config = dict(
    num_attention_heads=4,
    qk_norm=False,
    tie_word_embeddings=True,
    learning_rate=0.00536,
    final_lr_fraction=0.03,
    max_steps=3177,
)
Each number is 128 + 32 x the weight over the matrix's rms, rounded and kept within 0 to 255. Layers, rows and columns count from 0.

# layer 2 attention key, 256x256, rms 0.0807, rows 238-250, columns 128-255
[[ 84 147 148 134 109 115 194 139  51  99 121  97 139 133 171 106  79 129 117 109 169 114 161 140 170 140 118 143  85 139 188 151 125 214  54  67 127 171 100 161 153 169 165  90 114 103 149  62  82 121 144 119 134 134  75 108  54 147 198 203  99 108 181 117 149 153  94 155 138 111 123 116 117  72 169 116 172 112 167 118 123 109 111 156  76 121 140  88 159 187 106 116 167 148 136  93 173 102  93  45 155 134 131 139  90 127  65 105 127  40 100 159 133  92 117 118 104 104 213 159 111 134 177  60 119 160  99  98]
 [120  96  96 110 181 112 177 127 194 121 143 175  73 131 152 219 166 135 130  68 144  96 150 208 136 171  97 136 163  68  76 154 103 144 160 102 152 117 237 162 146 113  65  93 174  99 106 140 119 122 171 176 141 139 110 159 154 114 159 150 138 187 148  89  98 117 121 109 104 110 113 143 132  49  54 118 154 131  57 177  87 101 157 109 169  81 147  62 113 112  79  76 112 118  88 108 109 130 127  76 213 137 189 102 158  71 145 144  83 102 126 152 130 195 145 152 114 127  61 134  86 192  78 111  92 139 138 139]
 [213 105 152 109 114 147 132 133 154 123 183 175  92 199 184 169 191  99 157  81  90 141 125 147 147 209 162 195 147 159 129 103 126 181 160 115 168  99 149 165 117 162 124 123 155 138 212 128  76 139 143 154 129  83  75 118 113 182 168 138 124  53 135 124 134  70  45 110  94 134 125  90 178  54 120  91 114 104 162  79  67 102 159 141  92 140  76 125 178 134  56 177 116 129 146 171 152  69 130 142 106 123  56 133 144  66  86 176 144 121 155 103  99 182 117 164 179 115 130  61 117 115 181 125  91 130 188 151]
 [ 61 185 118 149 163 111  95 130 112 120 135 174 135 119 135 129 159 175 124 142 108 164  69  61 114  61 235  89 142 192 166 126 137 135 123 118  83 162 125 119 152 194 158 122 212 139  81  75 177 141  80 127 117 171  84 128 116  47 174  68 156 180 108 156 172 108 107 147 129 240 160 123  79 130 117 146 114 167 100  84 113  68 114 135 119 187 120 176 133 119 166  72 160 148  97  83  99 118 129  84 109 145 165  98 136  98 101 180 111 134 129 155 144 103 133 133  91 107 190  79 108 125  84 173 133 113  84  89]
 [ 91 105 141 127 159 155 108 115 125 124 150 181 140 115 128  82 153 146 106 102  88 175 164 119 116 179  88 118 145 119  83 171  98  98 132 131 207 156 190 112 225 113 162 149  90 126 130  72 112  87 120 159 117 171 100 110 136 109 140 134 134 151  58 154 139 157 205 112 107 121  99 140 113 107 120  87 114 175  48 173 161 207  87 148 190 158 153  92 100 140 162 131 153 160 116 131 123 167 172  78 137 129 174 113 176 161  97 123  46 176 142 148 157 115 114 154 142 133 109 137 147 165 142 111 197 142 112 175]
 [148 139 135 190 121 127  32 146 157  79 145 168 167 134 153 118  92 145  75 123  91 112  97 189 120  65 107 131 150 152 152 178  79 204  66  87 152 148  82 103 159 204 134 111 145  91 153 134  60  68 172 133 168 152  37  90  43 121 111 119  86 129 147 196 158 136 151 149 131 115 144 123  89 114 153 137 178 105 124 126 133 187 162  92  61  76 144 153 122 204 139 123 171 120 155  92  71 167 169 113  86 165 166  65 109 123 120 141 175 139 153 192 131  78  89  88 110  64 128 167 185 129 128 158 142 122 140 124]
 [ 86  56 107 135 186 120  81 132 148  80 136  88 126 196  85 149 142 144  96 111 129 152 126 123  92 151 104  48  73  90 115 117  78 158 172 172 105 132 126  86 144  97 172 101 135 113 120  87 146 145 168 130 163 147  84 140 148 150 145 119 159 133  84 151  87 112 130  82 182 110 138 170 162 171 143  97  86 119 220 133 101  87 119 146 151 106 147  94  85 141 122 175 180 162  80 115 153 128 156 127 125 120 150  98 108 103 123  96 113 165  90 133 152  96 146  94  67 113  99 144 152 156 188 129 112 158  86 106]
 [126  70 132 173 133  87 131 112 101 151 144 178 148  77 136 118 141  55 130 164 139 145 118 150 115 133  99 125 188 117 145 107 108 128 152 183 103  83  73 159 158 184  63 101 111  97 128 137 125  88 137 178 159 138  83 100 139 150 184 113 110 118 192  84 132 135 167 129  93 114 125 131 163 104 110  74 129  97 150 134 139 167 153 175 101 136 126 135 196 140 128  61  45 130 159 144 102 139 104 142 178 150 182  79 104 101  91 145 162 127 157 152  99 158 107 137 122  95 132 143 148 136 150 148 168 203 130 195]
 [ 81 140 112 135  95   0 138 132  60 101  75 174 133 133  95 189 171 116 160 105 162  93 146 135 118 135  50 161 157  76 131 126 196  96 138 104 156 146 105 180  82 147  92 108 127 100 142 157  93 131 101 105 147 118  79  78 138 170 138 137 112 203 141 145 110 152  76  54 157 140 123 119 169 129 132 171  79  80 107 158 194 147  83 106 115  97 162 165 125 152  94 147 106 113 122 122  74 135 126 177 129 149 106 159  35  87 114  86 154 105 129  80 192 157 129 185 160 149  59 151 105  91 122 131 150 126 155  80]
 [110  84 105  93 104 125 131 104  86 109  72 141 137 151 112 143 123 199  98 130 174  82  89 125 180 123 124 101 136 132 135 119  50 118 181 101 129 125 114 165 141 122 124 117  79  94 192 154 185 114 125 160 111 113 142 112 122 130 134 148 151 169 176 142 179 153 164 168  93 130 139 158  94 139 178 158  82 157 136 121 184  92 144 163 170  67 111 104  96 111  57  81 123 141 126 135 134 144 150  98 133  82 187 105 102 133  61  95 149  87 112 118 154 183 133 115 140  94 121 169 125 119 164  80 127 147 110 116]
 [136  89 191 154  83 123 123  65  92 113 146 104 144 169 158  94  85  93 140 131 110 140 143 163 186 148 176 142  55 194 158 118 141 124 159 130 142 167  81 126 146 138 142 118 129  71  90 100 110 172 179 173  71 135 109 146 109 154 120 104 131 117 162 156 118 152 181 201 133 141  62 140  92 125 193 101 123  42 185 136 119 129 148 158 176 139 186 152 136 170 120 126 132 176 106 120 153  78 114 201 116 142 143 128  90 134  67 131 124 145  56 117  95 112 113  84 104 150 114 122 176 108  86  42 153 163 109 112]
 [109 176 148 150  91 102 189 132  98 207 172  85 130 175  96  99 155 169  56  63 103 174 107 116 132  81 108  59 134 177 137 136 154 144 146 144 107 141 173 161 108 104 111 138  95 102 112 164 169 166  85 155 123  96 222 125 127 122 142 166 158 123 113 160 204 175 174 143 161 111 110 148 143 147 143 201  75 194 125 168 218 143  24  97 137 137  83 153 113 120 144 119 105 160 123  76  57  44  88 143  95 165 143 133 105 100 150 122  88 136 132 140 145 217  74 181 101  88 165  52 109  70 175 171 109 120 104 206]
 [ 94 143 184 100 151 149  99  21 130 120 138  92 181  78 192 127 136 146 116 123 110 125 149 192 141 188 135 154 112 162 127  72 139 200 122 151  99 143 121  95  81  91 139 113 108 197 128 139 204 148  63 166 113 133 105 125  77 158 105 146 109  52 152 140  96  92 101 172 129 103 125 122 108 109 154 176 123 125  95 143  26 150  45 130 179 119 159 110 197  68 123  55 144 151 120 143 166  92 129 151 117   0  63 125 188 203  91 116  66  52  82  99 136 136 155 118 152 106 101 124 193 162 194 158 159  54 122  98]]
# layer 2 attention query, 256x256, rms 0.0855, rows 239-250, columns 128-255
[[191  69 108 131  99  78  71 120 103 103  82  69 138 107  97 109 104 170  70 109  82 169  47 105 103 109 160 147  69 137 138  43  76 107 132 100 110 101  77 133 105 109 100 134  80 134 134 163 160 124  93 117  90 139  14 115 145 161 172  87 124  62 179  59 107  57  92 143 155 154 106  96 147 128 138 163 143 164  88 111 154 189 117 115 136 119  93 132 107 122 170 159 112  94 140 131 135 127 140  81  92 128 114 149  39 135  86 139 131 111 169 126  89  93 132 131 159 128 168 124 149 100 120  64 156 164 116 109]
 [140 136  85 174  95 138  69 159 155 112  87 116  95 144 120 158 148 153  77 108 117  80 113 115 127  97  77 127 116 154 124 144 138 184 153  91  58 160 100  95 114  75 108 105 151  84 113 139  92 139 120  69 135 129  93  85 123 107 109 108 123 199  93 139 113  54 180 181 105 149 154 112 149 160  65  93 117 112 163 180 110 149 109 124 114 180 101 145 149 104 141 161 214 106 119 125 128 190 128 129 151 160 138  68 100 117 157 111 156 129 219 120 123  98 112 145 131  70 124 150 150 155  95  73 160 129 130  98]
 [ 96 134  61 151  97  98 104 165 114 168  63 111 202 121  95 150  82  57 103 148 159 168  99 117 207 119 138 144  80 193 139 180 123 105  76 140 105 202 110  95 150 190  68 152 101  78  66 159 100  56 142 145 161 155 194 154 120 210 130 113 125 123 120 130 161 136 138 111 136 132 128 150 176 190 154 109 161  67  94 109 118 106 115 172 136 107 124 120 144 134  72 129 210 153 156 120 180  98 146 118 158  90  95 116 135 161 170 151  38 137  84 106  92 118 105  70 103 107 161 138 193  79  81 122 145  98 132 139]
 [116 144 102  99  82 148 146  61 166 101 140  72 179 101 163 129 152 128 122 144 172 109 150 169 123 255 115 111 149 125 148 107 120 181 150 129 118 119 124  90 126 132  84  79  93  99 129  83 214 112 137 220 116 134 139  92 121 133 116 135 168 129 142 143 104 124  39  74 166  90 165 121 112  79  88 122 143  84  87  85 181 109 142 109 170 128  57 108 115 145 153 148 103 159 185 118  87 150 168 135 127 136 103  73 134 139  74 106 120  80  84 104 103 100 153 106 116 167 125  69 175 126 135 138 138 137 141 177]
 [ 72 150 121 170 188 147 136  99 205 115 108 138 141 137 148  93  86 112 131 198 165  91 178  95 112 152 112  55 179 144 142  91 149 163 167 137 111 117 111 142 199 149 118 130 103 159  88  18 137 106 106 156 141 126 117 121  75 159 138 103 143 149 158 116  95 162  66 133 151  79 100  82 139 174 156 143  93 153 110 136 198 147  61 106 104 142 128  21 172 184 118 112 110 135 149 131 138  94 136 196 131 131 114 135 186 118  58 115  73  77 124 165 136 156  95 141  99 136 103  48 141 150 151 138 147  83  95 139]
 [191 103  97 139 143 132 145 142  97 150 109 143 125 119 163 208 156 184 145 145 155  64 148 131 164 148  72 153 149  95  51 160 134 133  48 119 119 105 174 164 114 155 137 168 121 186 135  67 144  49 131 203 141 155 141 115 134  99 108 117  93 153 156 153 140 121 118 118 116 128 156 186  89 126 154 124  94 174 100 133 124 111 109 102  67  90 126 101  91 125  34 138 159 114 152 178 156 123  93  88 108  97 150 112 198 100 132 160 126 126 149 131 108 142 159 169 141 140  93 126 145 106 108 138 117 124 138 154]
 [141 106 115 180 129 132 145 116 134 134 103 112 158 132  43 144 169  92 155 144  75 136  41 210 128 116 155 146 118 146 184 197 172 228 116 132  98 140 174  85 145 124  93 132 109  22 122 153  93 114 124 137  75  79 129 128 153 195 152  74 159 165  97 139  91 149 135 101 134 138 160 145 129 162 142 136 183 119 138 123 209 133 139 134 141 139  69 151 120  97 156 164 192 105 163 111 144  77 104 133  80 169 150 131  98 169  67 164 145 151 105 132 108  82 115 174 127 111 127  61 165 161 113 160 204 153  73 178]
 [ 92 194 143 107  93 124 148  97 131 126 137  99  87 104 131 185 116 184 138 144 102  86 102 173 140 123  54 134  72  69 112 132 166  18 118 152  82  87 147 173 146  96 135 130 214 181 117 201  73  98 112 201 113 139 117  81 168 164 185  63 105  88 122 125 125 235  99  47 122 118 104 150 120 151 185 180 151 129 174  55  92 167  74 117 124 146  99  64  84  66 170 129 151 105 149 123 137 173 104  80 161  93 201 111 188 119 117  74 141 179 119  90 102 146 200 126 124 110 142  96 197 109 116 137 179 169 109 143]
 [170 108 157 135 123 109 105 135 129 154 128 139 144  99  94 192 220  97 159 130 109 127 101 118 141 124 139 136 135  92  90  96  48 115 165 123 125 130 129 130  48 130 136 114  84 118 141  91 115  90 107 139 129 153 160 106  60 141 157 149 140 114  88  72 145 171 105 167 150 129  97  94 147 168  92 128 135 118 144 141 174 142 139 130 146 145 164  96 121 127 157 110 124 120 105 128 108 101 137 115 102 120 122 111 146 131 193  99 102 121 155 145  99 134 105 131 174 193  66 172 159 150 181 123 158 107 130 145]
 [234 124 151 144 142 156 141 161 135 151 175 117 120 140 145 144 204 159 106 148 106 132  92 131 116 124 110  72 157  43  63 164 185 188 152 162  81 131 130 148 164 148 140 106  73  19 154 137 166 128  54 157  97 158 191 170 113 116 160 145 150 180 108 146  80 195 178 157 111 125  94 137 154 120 102 171 101 122 164 186 213 107 138 117  75  97  97 170 201 159 158 143 100 152 140 138  94 151 136 141  90 124 110 124 155 143 194 122 115 106 117  95 153 146 151 155 115 143 124  89  90 112 152 110 110 136 149 105]
 [121 130 121 141  40 148 113  87 146 140  81 109 127 140 165 149 170 134  47  86 219  99 115  96 172 102  70 180  51 212 223 107 117 143 144 202 170 139 144  74 135 139 186 134 151  81 147 222 111 197 127 142 174 159 184 130 153 133 136 106  99 163  13 107 115 111 193 139 152  80 135  91 139 118  78 116 158 100 135  98  75 187 167 125 162 152  60 235 107 123 140 106 133 140 108 166 105 119 240 115 124 100 160  86 111 167 169 145 176 115 111 157 124 138 109 104  93 128 159 188 110 148 125 138 148 163 173 117]
 [101 102   3 108 112 160 149 111 166 106 129 122 121 118 177 135 139 137 138 145  96 127 172  24  77 157  87 195 196  54 109 209  85 104 122 170 148 191 131 143  81 128 137  56  56 130 150 149 106 147 143 112  80 176 137  77  63 100  92 139 117 138 136 130 164 121 181 160 127 174 142 127 116 176 100 133  71 200 103 174 129 169 163  81 208 200  91 112 185 145  76 139 109 128 115 101  78 104 156 182 140 210 160  66 110  66 226 153  88 149 127 113 120 105  93 115 162  45  98  95  74 140  77  66 157  70 172 175]]